config.toml
d_mlp = 1024
vocab_size = 1011
norm = "layernorm"
norm_place = "pre"
norm_eps = 1e-05
schedule = "wsd"
doc_mask = false
dataset = "wikipedia_en"
Each number is 128 + 32 x the weight over its row's rms, rounded and kept within 0 to 255. Layers, rows and columns count from 0. Numbers have three digits each. The size before them is the row's rms in percent of the matrix's.

# layer 9 attention value, 256x256, rms 0.0691, rows 103-127, columns 192-255
101:097112070117102126135104129054149141195184118111151133120124114152028161110128128165080116115082124132118152103115093086179082096135094147147168127103133186193108139125055179123162161135154193
103:074154138170092097126111177137101160099104152133139162170146091085179145181149051169096124137180093161180136129163137095141158163141163106110120152118127148111153111073160088147103121140192081
098:135124173122154098093082125116145157129126192098081100124108165088093061162146104131035079101156179138160103132069115164135153161071094075138097130074104141148117104130176111171128119194137083
090:100160084117156053124128135185141156087115086084146134117147173082090147172178190173142104120124141092129135147125127100095127128136091180093169092118088142103099078118144138108145153141109193
098:145118166173127127109046149084163185141060150137175152112159135143092150093139112117176124132164191154067108108143153140116128073131130102148135130052152074105101092102154138156107119164190157
105:151106125112103164066115150131115189148100202133125111126048188116159155138128124161088157143147128110104159178166080150062144154186121185131169176160135165133104179067163155169111154124107113
086:157114104147168127166175092108154090129159122107163135124114173139163086115149187128125125157168179178117162142172142123173134159147164107121148108185123153146112155120139158079056154172061109
104:167092119066104125094069120111096085133115187138131121078165170134134122128139129187118132134103134120177181136123088124131103139116093144125139095138107141129155126143171145163166165137137099
101:064076137148064150148162138139153131103163145115121110160153120099133127162098158110125155104124197150065181075146155167151161077113094098110107108103185126135141163121135162085115125137142146
100:178082165150174165150190173098138199140158085110102094079078163118165143098091071114151103121162152144121105122124105116058153140149150191137096110083113094119156107154113132116149157148107159
102:156088151143139142156209147111141085062170112177154095103118137083192110150065083085073159161194152140140116118122111095187154085128154117123119186107146084064192105172137111092141080126103123
108:143074091104113076097131116135112130097154148176144136169200154118170141202168089105158129127131137164090176111107167064159129079097129144148166102169096108142124133126125081083107074110095149
118:159084165152085072115161135071094133163137091145122125133104063100141199079174077126096131077148173145074089094097144120157140171092124093153128106146120086132101096109053076182112098121129140
112:117132074137123109166142109123113089159156127100142132121202123124108109103127123122131181178117162175061133093164151132190121057143062125099181119088149122098125132191109150115170061138196116
100:134153104105136078155134156152116162091180138169121168134153088078121146163157183132154149078084169122099145178120115154100147100152112169151137113146193148117182126140139158147133162132098143
093:117167109127125125039184142107076101155160114102132155090106137145094142108122059136087060124106145188140073138138132110154114143085111128104136104105170127190155095176099127132113136129156169
100:149114101121105103129142124125142129109161115136111126076105140104085187109108193107133128114154139107145127185138159103161078104181160184098138112118152176195111161100144142109148137141113117
100:147113155143118112135151118118138119070080073161185119144128115131135118133133102166131103125143116086067104100168159161179166098104152144149122169102175177134183150105114068132141094104110094
118:074153114140164105051098112142100111130086123087116103142179164180111168086199104143152178115154093106160109089138110119082096099081180137086073140073100163106098098117106089095123092149130113
101:180127146116133181154184112164171138110065149140076135127073126112140119067052169159108131124132124122058097124147076133128108091068199089121026129112087175073179103081168111152164135178086079
113:124143100112124175126105162051133123181114119161131158144100143149133152131093131171070119142064137159129167140127088135121177133163115161096200131145100110154125106073112192142093130070110142
107:070168103159127146121119153118120128128097100072064079064130128114054162068136100133094130112089143124152141132115126130106074054161114100158106070116090181103222135128123169082076079170124108
106:127070062170140157122105110067120171111098123129071150133078130108049126093087118138096183112126132147070176144148155142125056141164178111190064080138078076159167142136113120074119185088173126
102:159106147133107107144146146061100203174173105132143075176077082109090138135182080111153145094114142116073152086132096078155137137130163117158162087123083165167113149139072155152075091119132160
105:182135119167143101101171077163155107138166135187061147192145111156169126140138186098109133103109133095165144123083170081097119159098188102142122148093088075088099172100155116120111127093079057
# layer 9 attention output (transposed), 256x256, rms 0.0587, rows 103-127, columns 192-255
096:134119133084129098137181110196078118070144128165118086124143135154144152088094091098120149133152099099148095101077154120143137083122147141106128132108206108136156115130127096152136153095111083
101:158139141146083087118148078098133139166126195094097136149178147148151132058112169167175104118109154098147095153128110155201090133035094103148167102181180139072085177086118127063130124109118120
100:100181096143096124184120129150100064178170145124145112152156119164150095127153220124180129116135172068135113163082185140101153152130139100122096144168146094133185119057125128079115076143121148
091:187111068129143126071170108104108110109108108127147172194176114156158172157155113150106185135122136085119140133130167115135077087135152134102152096066093131103167095203095177103101151137146074
094:119114144053175105133156153142112137160162117107120085131126142121121139144095157169116144074190091110150138083075115147095122119111071096113097134115149162138152101109152151119113116122138140
102:097163151076177116077128154159128105100093094138086129165127176102106107114166132128091146075133122119140118151132120115146107138117093088164125129055169072148205138129114040102124130102174059
088:174088166114132078131167084083202203171120125096148110115096116108137138162099117108124164076092144117092138134162121184143105176143059134101132108150064120175118056134145085169146161150161141
097:186136115122182126171159091121093131188126128089147166096081137127152101179119187133119128111186113160108144128094134107119110128185154101107140172138145112154171130096110129088118148106137136
103:087174120130154095090122169072197178100109174116121083072139100165142064104134181177111135077123078194160106139095120162137102143126171126111177157144103101161166156094162109173059165061104137
094:155123139098191170115134131157145166163080135141145152140130173081125114149139164105179147099115104093132123089165144096235128147170090122189056095134167166136142165164176120154117124135129114
096:076121113186099094088110169108126141134150195108187138098109166090103140133141157107145102118086135128118065111115143165142105130122092159084125181148093193137077186071128110087096140160149104
099:137119133133132102127132126063110108155108083159143132135145132157194212125123084146117141156130139108199123113124107150134062095117128084084162146112210137087100122114165134140088041146186151
109:070111078127111130157116176128087102102141103156163172148137173163121111162117137121139180164116119115131079119098120057101156111101170153124153164126139165135063123176190098151132141075122144
105:138108123092140048115114118155143105074134102126141053132131102143104144133143132212123175093135091185118157096067128132119146126120125105102116115108145142097074155170111143135099118143112194
094:143132121117110137138129147139130151111116142129163120118181142091144153133174096152114107133147083124183200072121192177111135123135159112169109092123116091154127120139115113112072133039110156
091:141175147158141201161123115097116181118120137149141141160122120116129108124115165170123138086133073101113201139141123111121148084129146164125142122122204056094139148097113141111174120155209174
096:125077197065151191081157118120103157103094122150113150161125102111107127140134115109143163156153058124180154130108073141089203096165138139136099119116127145097251126125078147082070105098082137
094:146152117140149156130157149134141144125115141122189149087135121161105130148127100114058107162088102127128106115120170093161091157115151136171139093105145103132108104138109121169102057081046171
114:137202114189102124105166107137104110128197095118146158163123118165153157152079130198150157129082162105129145154102141150123102150099151173177194104111196121067146171121145101164111115126091123
104:114117127135146131086147123127124165160195106133111152176100125156099078166195091166100160125101168132087132048140156126133088148190045170160100158124025098117168210107099126111126148149120110
110:086125100100184157164158143138106140117108127081136158071102108109147100136141156136126072042161160131086212144157097089103135105131136113146111140134128083158198121156106126145135160154178154
103:143126182094080077098125074139091174133138158135129135096118120178109164180117123138119133140108110100065137153096095146060128121090192142110092139102102161115140112094154152150133108118102137
101:181115097102082126162153121102111144137087063135140111115173117160141149199077102074101122094117160106185159080160137115110191137128101149132169101142208167164125146135108118118128135110153078
099:148131125109161153123132076165105156104178139120118134126151116133155158101121098107135168116103127094161163118131119112073070125132089126117139088058140043124122098147142125126132163101193148
099:080092087153128119139160111046129123110149093100128144113128121099130073081100114169132137129143110101116129147125131192177088115123123120135149156124182106083120154133187087153087137105171140
# layer 9 attention query, 256x256, rms 0.0769, rows 128-209, columns 192-255
103:039119101070172107150095150110120132146143112113123157162182146198125101155080051162159104132125213069133192107127131083043089117101078093122121081146105114198126119116132145165087110163137123
110:191117150120198145083116140126086119153100084145118171178188165159108159146110140117123096120124069128112133173127178160197095123174133078129072162089106142121137117136110107123157142141112129
098:121171177131124184143170075066140200127169085112129138146128108184186136093064159176102143116168108072131171090110138161085147176146115164077097150115126103145114153141201135115136143166092117
103:160177139166144165151169165142128125179128085150149160121158124104144061176154118113149138138151181151144103140163126134126146115147097098113183068140094096130139094133127148089149125151086136
103:087181173075157110058085190087158162158147086132133115115132075138143100099095076131163162156175160093088155140172131112134112187153123142111150111172101145093110147122115111132140121130169109
096:147094118213133114086092112144047105110172143148058109120155102137166090119146154114133149158152033078120074105100103178156110151119160137118114142133090096077088112157135179122118117182150113
103:076179121124081133165126128120160201150109080089145138138158110165103145183109132122155154108158118092097191107176127143195088111100108111093137127142108089129137100071105130105168100069184144
102:109136097099166131144149144143083120134081083099112126086098141135173097139187139180124061128154138146158178112146118140124136146168142166147120107065118155123089075068175168121099097097181135
097:141125051143135162134156114120129131114162137207113177155194110148151157127122135168115183161154087111099066067130149142106201121101089178134173098139126139091136131088125160159118141156069158
106:135105188138150105140098107160136144103153127144114105163086104095077101143103122164089165114122132066171152164098119130117145185145108128114183134087144108100115106118065174091140122146155161
103:110084053180134160159152149095164154141067140071090122148165141167149121113118139154124127100146161115184108099142099130123135183112113113175141076124121146149096162158178161129148145117101104
095:101082161070098092107074077179110114106103124157172074097110093157144069167139082120138107075146152152168120083148180134163103191161101156126116086108090079078118095188158148173118139102100136
100:111145109168085091104118117147131121072162053142119091137135057169109164087166134099115170145162158081055119104137147128129195125090142158131137142160184128092165121137177150117132131128093111
097:082136154127161167130057125104055165135159119126107074130113131100127067089123156123161165089109128095136204113105130158111110101114126145171117155151117101175097134170153066134140091145081070
097:075154199120124100132177148215103164116128133118161197166114144105169111110161120086091120182118109127139140182152121133155116145111128107116085143064154159184149105117116146167104179120150156
099:144124177056093175116125114099141137160077140064127136099108103109083137107116096098135106134092153060142162122158128076110083109079152134168151117070135121130147171140096128105085143151099181
112:191160131095155156088183132132118142132097143109091122131127193142085168140103108094052124106134049094095105164184079137172140125064147154116140089094134134073132131087113133149207102130099129
103:149082087173142146146165143081111097076086132168098114137097153113147140181171171097125098049123117149159126212167104115125140090130139067165089180119115127132106150150183105155120130109128133
102:119100080093088136183141091168124160137115113139094150152089184138123145090125103152139130187116105142133175119142172109151106136090174116081124096073168154120158155151123145109161113147176138
107:149080116146210057173114139108139160131101146176120119083059147124151160156081140122083090163120147098144126181123141138130065164113109192073140122094126073141088100136128130118099096127157179
104:179094077164162105084163105186116161120092147138110119158140155123098096136142163089109143163122143151132042137102070192133201086133135094110083130131120160126169123160122134129164144151117189
095:119206131160131154140126128106066119157183138054132127169101090104160103157189155092145144112128152102137112139141094138121046159194158174126135165108137132139111074165115136107110114137191217
100:164086174158163149087116146128085133098130129100127090159074098125112118209110127119159159043120149149134140150114165140170095062154172132188211165091151128155153135129085105128164089218111166
103:131113102182109121129107102086155133122156120143078111167147127145117113167147126144093182110139152122167077115171110178133098050162137167113116159166117125117145129136123132178151128125171150
114:196128134138124111099159066099192111065072183176046096098166140122145147143195136113123146149162108123146091138109067160108130133138119137151080090109129145191162136144081117160099114105107156
094:137173191089160124061074131171099160145176115139157072095092160122135080134159099154129151111126091189161152144094163123131075129199097098121107157132224094126148110077112130151118193171101135
098:170172129104112111122077120161186101121140126188124107094096149135143121173174165096167103172139110126128033075181141100190162142101107129141145105153192120138116125083144150158084088124159167
108:132104077144061101124120120130084131121073154133084181146184111170181133142132105072107110122141113124131102055131128183098129095087104144175137112190092135100129105136164099163068104114129161
126:169101053196072105140131098121154123055099157161068158151093177181129171211143138159125183139127120091095098099122112206143158069131135162090149193110084163081163101160141155136130136139185178
104:107144201109155129089134140161147128128080161084145115102124107123106151105128117158125081135154209098130101152155114124125107195155126118137116156132146112179139132144107124142123144078129160
101:160181155094150096102174123129106107139126167165078105107119148116135120179132103148150122111110148099168092154069124230128168106132150070117047134088098110149138176106129158114129158065201102
120:162136116165141149139118106153115142083127195115136168170103169125126159158092114120138099150168140140152058055123142179190168100145124148156118123110084089110091111175147135183105179106190163
107:109116095150111178109189109063121202126184123190148095176130178061130186192109139124113133071112118148116108139105117163187117113150057125075111119112101071140147098144119138156106096180104154
102:115078157155181171135137107130129114115114152154131050086134077065120124121092152140146130087155138122099101136068138176109090107196162099177109130108071131164127110103095149122106119133171107
103:179113139088122126160151100133151134151175171136098126147154134099160165180128089100149125155086086126134126163172093117225158118114150122172152110143126098060143167110085116169148112120160075
106:179164106116158117157124189172069138181152131083108116125119113145099120141141139101071139135173091107138083140121124124121119133193110193113116166047057135177131093100185058126072140107123072
099:142133174118142136129107143167165097187112097126098158135131131116131166133131108106172070145146138115120122123136122120137117084103130143182145128134148152068131219129076144150196143113095185
099:149112133089148154155157078099127143128112165103175102191121090108164114133115075137093139134145143116087145118121125099125027081174183161112116100126100099172165161038087102095090100120138093
098:136114149140129070095075101116080187139156112163112090137188161107136151086176126100126082073129055201121081089115177193139137084137127155119113137140134171152104169132158137131109123093099156
090:103152117148173172152159135188191143142160094113156145101194131131121152134119123170080082182144162116084165095075112105116048172120161134106126078131118117206088195158160141096161109145099074
091:146170086122147124115104156124180100191122117060106122206171133088160104119136130112143114187077160148146149146179054123067160072191132066195105146147118098070130114144101165167155116065108100
103:106116115124121133191167164128087089176087144114149135070097103167097163078153096111096148152102130159171178128183143104143135178120072132170134115147093142128100122185063149187186123149109074
093:139111169186117110160155140112168137134148164202110129159106142067085119124180110121149103119156118115141194088075150141149112134165103092174112090153115158137158074176168121171151118134102136
106:162038169163077122143143143149140092085102151108168136191121132149114153146161153080156147191092144175100127088107123127144117142156186127127107135126126109092080147158062103165142111138108144
101:065150143106112111154102094234168119114160056149144109158107136143122062100154089099149133169126093096127172126151154132151086128115108091126156103162079133079118102160137160159124071174080118
105:147157148083109110125126181200091173157163147083137141101132110120111117067083082175135107115179202050154139132151119156113145145088160135126116057118146088097069106121140186153174133084129155
115:109139093104122107137114183125071129097126114110140097086144104114105125131113066127108143142063144056110189101080067133134150164122081187114134087114120115083092072133177162084137146151097091
106:128104123129183138096144125081165121133150114127059105132151149139097206095146102126075059163108110196126135100143105108165096153123211105095144117159180205111116168120108080074154108154142114
104:103136117201075162131112191127138105164139128086088128141139129173122124134087154128116158172136173091105158170086062098100144137049097151091180124098135119119095119143114123140137115101102178
107:139118118167194131149153052091148103127152095134134096166151135181123101132164117115108109142101150139124077101062094097152167103088154118134132099127145107090126145170173115120164145109113171
094:167128180110109072135130059114134088123137121100114108133154119103169129169125111155101128152133032105089121156107075122110119084137191151114120120138073144140142058159104107157126171140123127
102:163107143141096119147175142113147123083158143104117136095094084110125119163118134129117074136076089151063113111073131111140089166133102138110118120143113127141150109098120167131110135125130098
098:159197100112148079172137160129168101164116115122135167153085116152134076140125156161055114126100147107103096187129125111161154129061144126108132152133106132181101148129137105105136110131093129
103:103103116151111138115189116160150129105047114135136118215122133114174189078105158105150099131120114139134130124141186158092095101109132121174065074113113136093125129121161123100096138081106100
104:145057098096150080110108172068099172161165094085102139135088117179132099164143114086175104139184165127089161146161142096167087135139122132143142124116134147132147097142170118186152170099181130
099:175186170138119099098170113121125174130095090143150133177147056101123103198124097179149152140181109121092123138123107144060165126112136066109091116174167175106147142156189137217167095119148190
100:108104131169156084096125112089150153123167119133164094093149176092106147138111153120193120146129096115162166180079148156107106118134149144081151150154056153163151144142173081080093150125072139
098:064119113116129151159141111112114173150135217156140118110104154189150141127126132105092111140149133086095215178136167085146134122109134152158129088108097161096159121056103183114099116115112097
091:118142205094117119142062096164154132157173087113160144103109151099077117062139129093118175108135118170140140131141178153137128134122170134107094135107165179090095117112083148091080157063129138
094:161182142144125120153115155171167137146078149180102104138091083166132147132157124198117104148137136145172116089107065151106153125098147132146138162060123105122178104098158044152088147157156176
117:140087173114115158141117163120184089175122082127148142121162080102118135093108118103134082082164162107145128129139152066141093159104078088168178126150122115082130141140122125135105116156110084
098:092109078130168108130142154120158123143182133065144168171163136104163098074143104148129071148172142171131153145103161108068087154150134123151195118141148075188130119109122146162146097193095056
098:052113077134107186124147105133150115160147075117079082160131069169123079151178073156084133131130192103041150058123090082125118134153150085131145125180121115068148111095190147116090095137114108
096:106106166126144127118181127114097147133155140120109109136158184105154138145171117128139120160124149113096131100078083120146112129162095138088157173092095106143109069103186169110064102149175115
098:087134143091160146171194163155119101142112134086135151150170200081118187130167158151126158081131122146127190090132122126153089183155081106140114086154136174126190160117147129064122106095128055
104:154081193120152105090121158174145114110130149130138167085163135134089145077162095162155113127082178156196154152141141108130130157097152137138151102131110176142070144128118151154111144091078103
104:083164097087120194099132076078079125205139073145112138166187121147131074137099108144091106136094105121125150097124171138130077157184119118161143119120096112185101067163138156140171159150166045
099:085113140127104169147106160049125155163167105104087056097132056115052132062158141159165123163119069137078138112112129076119128139129124160149174151174166194123035118166149149111169076161103154
106:089144126097183135087150118118124124211135112131153103102172162142156166119127126158127120160162168095150189095125143089140087140133180079154115110135124134115092140121102157174171206104168164
096:112122142100130091134132119110161064116142091137118177122138133116122108162099113161093123235192137170088158147087097148114107117163135051149096130166108187140107158155088153147205101169163114
103:155135092137083138128195135110084132132101188172088109121143127135117139151036123166138156144134177071157122154089104126142120145122092164119130137122127178116153167139106109173177086079157182
104:154086113129127103120146080141200185102099161132107126123102125150196113106109109102134122193163119147084087099120100187147107145163121176120082115094112114136166112134118124121077156099144166
113:144154128166144070129159132121202129136072171146101117170119050060074102141097113103090130130124135166104158095182123146132156140104162106133114152116156139084151138158079089102170104135161130
107:174113089121096078081116124130143107124122184182092168109090176149128141147134146100090035161126125131150083127100139165063119104131177129104105184098159124117171128104123086159103125068131165
095:143121140124082102071101098118169074123108117124127083118098099077100173077164165106095080082125120182082072158084092146132160150158198144079156149147104154108139101120111094132101090097083112
099:149093088170190142122114113137132098124074133098127126147114122119159148159110124168075146101142132110200103094128113154125158138102115134207130080168123134115077180145171125163159151090112122
100:137111162145127065100091126103126091116131102111182094199122065082208085135085132161160177108134093106115149138146086117141159146191088139142160111103153137126133103105139167119133140100122113
098:112194191110165183084118142091119161148202139148113144173147154153186133116109134175111104121128156093158156152169191110064125108089084132180136099080136089149127149132167130102163156131075067
108:129175161088147151117123130109120157124145098163118140183061106184087079167121156122116154080133088123096137101114194116142079120118140124190136187147137145150142065169136082109135070136084132
102:117115106119138120125099106096193093128129095163108143152090154155160114075110137105159114014129140128112135157172144161147119121156124128158132167122125158194075158067136153159095119145142117
091:168128151133103176115109080171164090136144109074132138088152197104173137138085132109097113110106146158149132106122180092101127086066086124122132123114108139156083108108178094140094177113130104
095:154047144018130156159053134131125133089137124114092089131112101129131157228126132150144114157111107061116113104136098184102145148135134099135131156121153165090135100112124114135096152126122084
# layer 9 attention key, 256x256, rms 0.0731, rows 128-209, columns 192-255
099:154128129109086108183106086129170155185125093171135101108172123145160207103134082137149095108123141156128094121105158139083195149105107134059112169182152098133115133118200174157156137173178157
104:153108112105095145154146118141180106114149172169151110118081191155136162115130070157126093146121197122150107111160128140150118115177097072138140113138116077103058131113134070156145122170131133
097:149108183125106104135107074192083093168115114128143069146089139089129128144136081161148133116115113087119162100138179132155123086043110174091139134167145098172096134120136153142122102142108150
088:159073108150099154113102109155075084123095144187102168140177127095138190165116135152111134120174095071158142090143153161134073103111052126146156136079081103126163082114163101147123127137132090
100:076127183122107095123124125151090165119170139179121124063137108149101103143146086147093083135158145134111163115092110132182142138093111166147109115113100121186102204132095155188153131131124137
086:231080197157142101077131142110108140089090091111111118093093125150094082169108188136116168112175192100127127106122123105190107111136140109117075087087207189120144110050070178090090130135044123
101:145132141113126165164136083026117224118165138103115128138093142170138161249087071123116156167094121148166142131178094063145095087059095129120097111138109142109116161156157137137119144124141123
092:049121111122141063113107075113166098122136146117188099130095140153161120120165173135135058113142126162129136128090114135128100161133097111102151148117101126115204135114151175113159070138091123
097:130147134219111147140118106187150130150126113164150134132170093195091140148074102110109164124146134117146106090206111164110172174157137120212152136107114159171143106153123198101128135189096123
099:096157167106051102132069108131162063097112088137139135113098120111072080102133161125165143139118138162125169151113113178161088156167127153177108168114153149113085172126117124095079149109191135
095:152120108126119133144129057057095128174140073113132107075136102113125138091068174175114125139123094110111143090125140120106154098130124109097135140125116123098100117163148145116147064148169087
090:138170112071082141140102109104089161074187147105106081111121140143136142110110107134185126102091105121149150191113096133078079100104121191178116085097158153129090098123119175144189114129125138
100:133110173177090126106077149130111166108086100133117194159210085135126120107135064143116162104189109113124104087150095212141101142100103174119155103155105107184161152120114136040080148122063118
098:147135143090114163110137107135131156122209126169180099116099197140125117120093119072125147164146081065182145143175138116147139132130140216134085145155134134182056110104109156161092134099150148
097:100097152128129101098134153179144129163100112182155157119144126149122168132130137090133116102130133066085145163135120080069111106148127123146176135206105088085153118104160122142108129189139117
097:129170138160095083138138118161085129125114122071134110118164103144179101037101128147080157120079159079087121175142091121146082132167176113148078180138156126128157153116110067103130127111144127
109:062134118110106166161149153093076122200148178122147123113107159113187159193124144144059085122132175169141130101149151122182128115090158109103046080127066109101127135173147119144099116101160140
092:089113090160082140058187093106131131132102064191183132088121166099112183072159180111137133103169149170128112085090146100110168137158096096151071118178113077104168086163129104125154066160108184
099:092117117138162138083154087128086130120140203109095118121113143167179132157110164087159160139152135122125159111182047094111093147096115124094096121125142085138112170102059200138167144074082117
098:043104097109092082141067141085136132081069132142098065160110101148163112093115152156114104159118147139148135198153065112125091158130106143094124177141121075107076142193137128141167089201080124
092:149121104188140100137107185116157098125094109123100098178109095108107094117167148159100136113136101118157115112111087176168081092174203130145181173157077163178075094141088132114112095080141067
089:145130095139143110092119135142172107118132123107093161120139139053098121108154188113082160122124194149106115162176057115117111149104106098137052178128088137154160158176111112145165088114157144
100:068105051136150193103115093152055092119116130120109156080100099086149161106062125104117134107114158087160163155081203125110123111111103074218078195120101109118175103184155157123142162153178124
091:124143109156157147153198172125081164119161088159090163163159120081158077134114103027136139098120138160101101141132141161126162139138129141175083135110106158152096136102119070152126138110157124
096:093096069131113121087170101155121103151102139230112070161118123128223138115145144118096126137137187111116125091082157098079076170147133117125100096124125162056114107042124078128082100112099136
086:129137116123132079099152158192166098072140146124181155087109090150089089126152123179123146092089122108149152134123140130130157117113115152187136133134113138145101159105146148060146143105156114
097:079171070140159095101131158189140122157138157135114183160083113146170122170186147069111100129096065135148176129138131118154090184132095064161097167158074153145090109150107138172116107103091103
103:193102110099101111140155100113123179108162119060142096133126137167147176121081148082143198076133103138074091115155104086203112151150107172127154167157142154128108118122171117158157119172103079
108:119092091125102148116073156123101129195189112158105073151119102144131159154112130117135180113152125135109152105125106091150122174092066178101127121088101136082085130123098148115159095144117115
097:103164152136087116109116129168156164133118094120111155116153110172115111110226128207175142161163170141130132151123108129171078122130165114123073138106133103110106183141128137194186131110053118
097:142096081084099152127161178103167143148103169148124111124076102156213136155145160139141157123137164133187135180074138095120105062116131114119096145154182120124140120093082132136050075118173079
101:126133135138073201189065153147097128144149171155143120079075083101101140104137219120201093158105080157143170115160151100136115102110197106157159165136157073129045051189081111098119129140131097
093:188131109120090142149138160096096057078141123147167142119140084164151169122160128124144094155124089123104127135146117110106162195131127117130080124143200082133118100135101124144150104090165102
097:141141128050079170134135151088122078106109160126150083202134148083153173088163139176151090130120098144179156202092113130148140140198089122065135117072095205106137100082124135123148162128130112
099:166138094144208167087153197059118170133160134164103209116149099160115148146150170165183083080143126166150144037089153086098109152087094111155136105131143138104182113151077095145112177143133124
102:122155180122137150099125124139108127133137120111105131121099136138149105158128131041115082128160090208171092131128138136092108092158142198044158172159112138125149112161130110189091090138173127
099:110118157187184146139118149129081195135199084138110110126118172152103130182133137136118064093148137133162101070145176097073113116156111142112101128166143121130165152121093104183123152121107122
101:143140125077153125118119135108107148167096154157100133164154087128173222080138091135070148118128170182209116112133114151162145080130121083166113123107151142160092128100153086039122120130130179
095:138120122156164144131110127173084135106085178101115189123046102120131139154094145082136135110094130154143126140148201148109176091194100138131178094181195086137117127100161139130115116143102156
093:112142145132140154124146095117119135158090141151083080203129129159137130090161180144152200114081129152065087155155198122119166111099098089090129115116149109128145125114104148167131151107153089
089:192084175101185104194133152116133140094128096130144155130191123080100114129176147160144107076184092147173080076101167111133070166133179098158129123103057107180138146104162149121197156144104085
099:126145138087178083135167137134124166146141116130138148067167124137122184110221094160137126172097110119105089095158098115110097155112092160102120087097148115145139098069145102113143100086118101
095:169088131127102183130123106101100116158175150119127072080125139105142178140097142100228119123156103123131141167072129146154086142171149141083101115064141104119144130074124098149139077094198133
103:125105101221149133067064103104156080148179101170119125124109189066154200124132210104165139141198093103106113111113172130146086129149117065137086160117218142097123136117087120186128118131164146
092:135123181125126108118134096128184140192116093147138162100158169098118137194178097120129123128102094099162118132168154129118068134135162090119132067177081121090122165142098128129145161109098157
092:130157197144152152123122110152180159198180128113137139144154121175128090131106128165087076134095136086132205140186151160089088067089121113137159145165102147155148155162187135137174136086132085
107:142120113142108063152082088132170116139096099139119095118168150108133160118078136095112117184141099160096150086137151118139144144087118168068196116166143136190187124112169149096109067144143080
096:067154130168176133128232128074105118101119132146111131120121126137164131140142156094056121154153137145161143129151140132132114117163117134126094078156142083118176139129118105178115130165144138
100:114120160117107119072136123087178117163141115079093119144136103139104150125073135090154112102147181097059126110089100136160108166148140181108173152138155157151081086131144161164078156134134147
100:093087083186073105189105124126114149114106159159154167184169139114096206142122182082121150142158099199115161116127146094113125078141125170073118142111073160116125143116087137159153155140199069
092:118140123168115187139123087152161117147111112084182100151093105111216097167099171143126117162103125087110087167133126087155140146126154123142068071096122087089127112113123104101126099113109087
099:126191106167131067065125114097138128105086156151116125112114153161147154175048086086168163156163159158148114125138168101087167165162162106129124073155129182121138151145145106095122116061101114
098:080094104112074099100133104117130206145165130171147090190102096101147133126115173174099140109125108145091068139108141181123126128181096064117081116130100089137145112083166172158107120110148168
098:125076174140144122128144131085106098123115069124193064060124101123151165164128103149091117063096150126138075131097175156092118053128140129141126155138152116141171070059166144140119148095187112
100:104118162205149085145132114113165160127162111071158183163182104122133146152185080105131150109215147166122107137129149135114080143155113125126106192100105066188097095101162195112120138159150120
099:168167153090121172135134186137122155132177139122178063179102154088121073084138099078134072074171096112123134112165140084099144135100150131130110090185134048120143085106174141218168086084139159
092:125119187109173092111120116197150134089086150123107126165090134118149135101113105125161166107152098106173139163168160211131158104113082144153124115166123119160086065173166162131094120116138117
095:092091151170167154150125135065175114188194159169139119143190138153165076134099077165081120104113090145150143184166107138126143079066144154137123089123145109125150141068113138078107153125134158
095:162119123103122096109144124136168143142129158093086162091060139124064121128133137130122114139056190073140106190110164175121105136149076161136218119124144186103153185141119112075086171088182173
092:146197139133099119123090128167092166146065112224152093162083131124105082140165139074161186117148136179110145157068131115135122156132137115149151124147161102109204136178137196143183167085110099
106:122133135117107107111146062160118150160137077178097182123135154132094108109079124107148086131126038120098134117122133082165126151115082163108103184128107201134095114144131060141189115115096132
089:155127145077157118116082144146160144106097115158109163071145126133115138114091138107129191125155098116152140090143163109126077151091107141107124134124139098097113145113153090118167112131079110
094:148121137131069146139137077104136099133103097154129057177155178172177180114117153091164116119145116126103090131133118123105124082101135165085132125162110171120154196133106121158112068152116162
093:205117099120091126051123137084182024089153136170137074124138127099161077105123130106121083139164145161124133119071054130142135129102157170122144109093115137162120109136166139045055084192132139
095:153138093122105133091150107107157130084110141130039114072163097096073132128175140133117145135152149137116121108132118106109184100208144098072162146163110121176126132129105136135111120089149132
101:140093166152225126119194175131140162169101172110119140008142142123115129101159150123128093154098085107140110113094159190049103137117106121094134092118122118095108172098160076171157102130105137
096:203193139078086155113153089150137112125134126135181088164141114181134148116076112138189161131147093045135104185161144098113126081112099106179087078156136187121114093160135171103104105161121117
094:153091116104102142123188087103118098183117155118124121136138120117122123185058130034151110175062125094129094147166123125128149128143134130134101164169177119114160146066110125075130128101125184
103:164152151075176154152115109108078121083141079039073182149144072098152083227197094194181141144056102128072126128143173107090124053132144127101071147091178109125153166142115116172100141153140077
097:143134106106183140162119191190136168160164113143114141148119159133097112092114152141164129141139083111126106115139114106146124143164095113082127094114098049091050193124119140172154103196145097
099:099157109149170170099163179139133166097174087078139113152109130140173142146151125110121124171199117170162109083095111120094121088132120133087115141119156157139085067172100093180146142125139119
101:161091162103144105152170148066119085070096159175185092118077155167184144090135074137133167119101116147168115106139053100172080131126145165104078099165144098137115160118122183128124156102064068
107:118152143119154132133178214124089179145170193190079157173146173171144144100113155169079069063074083162116118130175136144118105130137114130130141156145114156080164131137113147109158133103108139
094:171123121137119079083063149144137123089119185142116191094078154126131125076152143150118180129141204165100085119116117131173142131149137131086121194141138140113139168113111120155161146138124130
092:121120160142131162162129161087178153163097150147065155165151131126173120127111183077118115162124147165195103153143168152118099173136135141122148092087147170140144090159102108105145112121142133
092:179121148117102136124165091083169111119130074121162079125141124108123114088160203112171133098130120132136157095165131077127085180156189148171138172153110140167108179138140150168132113167135144
095:105114096156144103101053133103149116106128054168128083102166042125066174180122099158133115113157115134146186118143173161116086198092083065132128146078150102105150080123115146104121100129154139
092:149125156111114093141117078135114115132109158107102074105174152091164118144175153172138127118115140102137125202074170081123146121107120035172095126145126108177153086127178135119118130111120099
105:136159177072103167148149058185103105155166124123174141140113185109118171135114090105160121138075166120147121114104182088127138122117090173182089137083062125166123117106129138114115127052139166
095:096113117114161148092131153123099143116069083132155074164106211125111113162179132132130112165137132092115150106151128143138135108148120114105093123121139158142060138100173116102129122098099134
091:105100119081156081146185112092140133079130133119081103168132084131190092181099115169079093106143107023147100176098135193101150110139149121109132119144135168087143086080165123145139099131156059
094:089146050148145160106095112177166125148159074152120126100146153145127153080136117145132110093167148124136138138105090131130137152113130125119151149088178102168140090121094134083121112148149134